Part of a small language model's weights.
Size: 10 layers, width 128, 6 heads of 32 (3 for keys and values), MLP 320 SwiGLU, vocabulary 1088, 2.12M parameters.
Architecture: RMSNorm before each block, rotary positions, no biases in attention or MLP, tied embeddings.
Training: a variant of Adam for these matrices, 132M tokens, 4023 steps.
Each number is 128 + 32 x the weight over its row's rms, rounded and kept within 0 to 255. Layers, rows and columns count from 0. Numbers have three digits each. The size before them is the row's rms in percent of the matrix's.

# q: layer 2 attention query, 192x128, rms 0.146, rows 84-95,115-127, columns 0-63
# k: layer 2 attention key, 96x128, rms 0.126, rows 51-63, columns 0-63
# v: layer 2 attention value, 96x128, rms 0.0891, rows 32, columns 0-63
# o: layer 2 attention output (transposed), 192x128, rms 0.096, rows 64, columns 0-63
q115 075:100191093137115091119120093132165133155143138163118166110122117131174066138060166086141124132156149195117116101125153127143127148169134116136130131141103063105115165041175076105167188141143155
k51 103:140154114143074096130091090166144171144155177174125130129142149119110160181109147171159178082127084043111118150094139097085130146154061108133135164127096064113132128157138132131116111114126165
q84 085:113136174110114133151087099198169105087103127159114131178054123055118116122147140116117137065156092115147049138058084106149111103183126057161143125085172121170115068125150130151156111108122158
q116 086:103158123161107031098096102152145101162149165177104186112159117119144051111080160113118146104111184134141150105130148109108142125183103100120104122166117115138170155085124095105187150139151093
k52 102:104153159129119127120117099089102146190172149164130163129105165079097163169133155157166148121128107121143099160112096063104136129154170108116128136115088068110149160107135152172101126130141154
q85 068:177082115107158144089111115137115087116153135124068147127123119128155127099175133104121155147140114190118175178092174173157099156150095073157062102135076060159092079116180132166148084077073178
q117 074:104161072163117094120108073140168163176142144133086183116057135134151044119139176107129131104154170147176080099127177146157119130189160150125096142172142044068113150063143055103150175158127110
k53 101:102120124117087112118068072167146148200137173197147141085121146101139131181127146138123115091159086074107097161063165087138132193110122133127072177134099126157101123165157109170145081101153111
q86 068:108120112155119139071132108155101060126154128134090151095083115091152113162122122120090134117124167156186107102088136123119153133154144062201104101105150085119120129130167104148100108040080162
q118 079:124172165153109079109126099120159150161169166119096171094096136155137077102061139109145159119135097080200078113105168094140092131224126138170152125170116102099138151079144131111175106134102123
k54 102:098109136149115131117112087156122158130144177186150128125132146091134122132109163133145150118075122076143059139118180066105136135172161170074188175125150084137132136126140117185152095122115091
q87 129:090093158142112120187128172181064088084091113127082079155096098121098075144189092072108119139141105163104145162137122151181140124125097105156155133112156101146113083113086146094097092132192158
q119 137:136176116096113120133163148046141104146087057094146134105164090156143117091093127113078139155101181163108116112150096147149097124120126160094157146156097139094118124107136134145181152137126106
k55 094:158155131150157112156085085148103095096102124174137164123089095129110109129155107134142088140143148157101084185105113119107140139088169128091152195134145101118163129172136115187092071082112123
q88 092:146104182107055088195118107066143124163128108114204126151138163098140111125152168149122071097137130104129084206160114105109100095136167136097154156124106159121101131113089061159111094126148096
q120 093:118120085120133193141133130148075160113101123168112093142072149135139085166111080158172146130095145193164155140143134150052116157161132092133124146106115202136142152126096109141120160100154171
k56 091:131141143105144107114124169138083063090143079108100129168172043141111129168177142120111069163144111123175201183140095194140130106158127133177140129069152144161118095115105126151120160127127168
q89 102:105178145210120145104105137162157173122137145168143127153068173153154143102097143115128150140117153111116095052113152118097112120160182074174172136103159100085117144114155142170092163118181076
q121 110:139067154143128136128073112129208166112147163137156150125131165107125167130164095108119145156193106049168108160180145101128059126110141085114165132127136151105122180129120145119107118184139167
k57 108:154131190121130235150094130096135160177120160174117085138105195102138132143077132117122152153163145069141091106180137064101121071117173109086137136116152067102159177148148114119136178122150108
q90 127:063143089141139133141127104136134151168078158155125132071143165176138125087094137167165156099122081127085118120088182064180170104090149100065114171127085125119113137088123175121129152115145147
q122 116:167138169118137171147123133168164100141079092082120084134122179207154120127110167131114115185137120192084174098144131132145158139062165182112138148098099167121163104084148173156123159109148136
k58 086:112117086078115186167080079130141119127089142140102095163121130164115105127171127124136122114155156219136135140098153053102127176128086117164071167111138107068124071133109169171140120091148170
q91 170:110105116070097130140155127074079102112116112158083100149121119083076143179154076079107106095165109176132127178107127117111103125129098119082075131140137114195107062131065104096104113115131145
q123 156:161106143106161150122161118155140135106145127124128117154186138139075067107110074130104100130168147098076159144113158127112129143115081159098045133133155164127168160151142099134165124125139052
k59 116:159133160136116113133111106174087164074046175211092141142117149156137102133061129078178132124170154162109136134119124145097162152136170121108175107098154108127141121095126129116107159098184176
q92 099:072098135130187065125181104119087097178105125138118150087103134150128087088151111099178087063151076114155157126149136126204138124096095137127080095131162114153163089110128106132161059103148124
q124 092:105163154116092156179211098162150136136085086161085113151179137154175140107154164129082160101154172145114148161106123139153140147129126136125127113220129150122149147204123130116140198117136102
k60 101:118108086125103208143126153180118164147118119131113133117065148135165099152089117118093137151103118141097169134133147146127117160118128127159086109143155124199134087118121168183176090143135149
q93 106:128126140116088209117129151090156142117120130123136101171097124122154121145096103116140167119095156157217110109163147151057106113169162062196144129111204122110110160188137104133096158142122078
q125 108:113161122156110147124131109107144189141178144184166147110099170088111148174149086077083147133159116118141078210119114076099131150207151128143177138152103111055104137176088140109108185147137092
k61 107:147115135076122156105096173101130088154056138193149121144118180102140166142143119116083118114207104145137105150194091209115111073097126097072137152116111108157139136167127105097165110194082097
q94 104:112085096097105093151126098135068108150136141147140152122161143059118083148155115184144135083132087105120135147150107111115136138089125131118127153174093124150165107144117154157137069101088095
q126 097:173101039146131086206098093154138154113122113148131185093164165153081100164128096112120157174170134161108182097124145103154162158132112162117120173190134167118166130129116114155151115053117100
k62 105:115139077108085158122090137184063112098140134101120104155117059123099119132107125123121089136084118188124184168115122119164148197170145106151044147138141126185167126091133126147169085080117200
q95 095:191130155150075110101142109118179169164113126176121099086130111109128221147083115126089150162155132162092134088131114156048147162144175122169105137123059104111135098128181118147089155145111166
q127 142:105069177158103111144110129149142119158101180150127134121077135126149142154148097147146159139145089093149102103119140132122136134109131042147111069043142146124073104168134163168093085135147166
k63 109:115143142099104120083134138134174143153153190097127100081032194135081149136102181130132108142156116111161153081173164110079098095153115096127100070121125106069120131119135122133153160140110089
v32 104:108148135125104079111129128107117132141157132134101152103149096116102120101096090110144130172195133091052108087148128123085063090104152134222063113126132154125126123103109136140142046144085179
o64 097:101081086144142084131112119122126103146072157154192122148054164085131145132119114121118117104132127159065132136070177079125156213117093149091145109126075141117122110104168114119124121158114106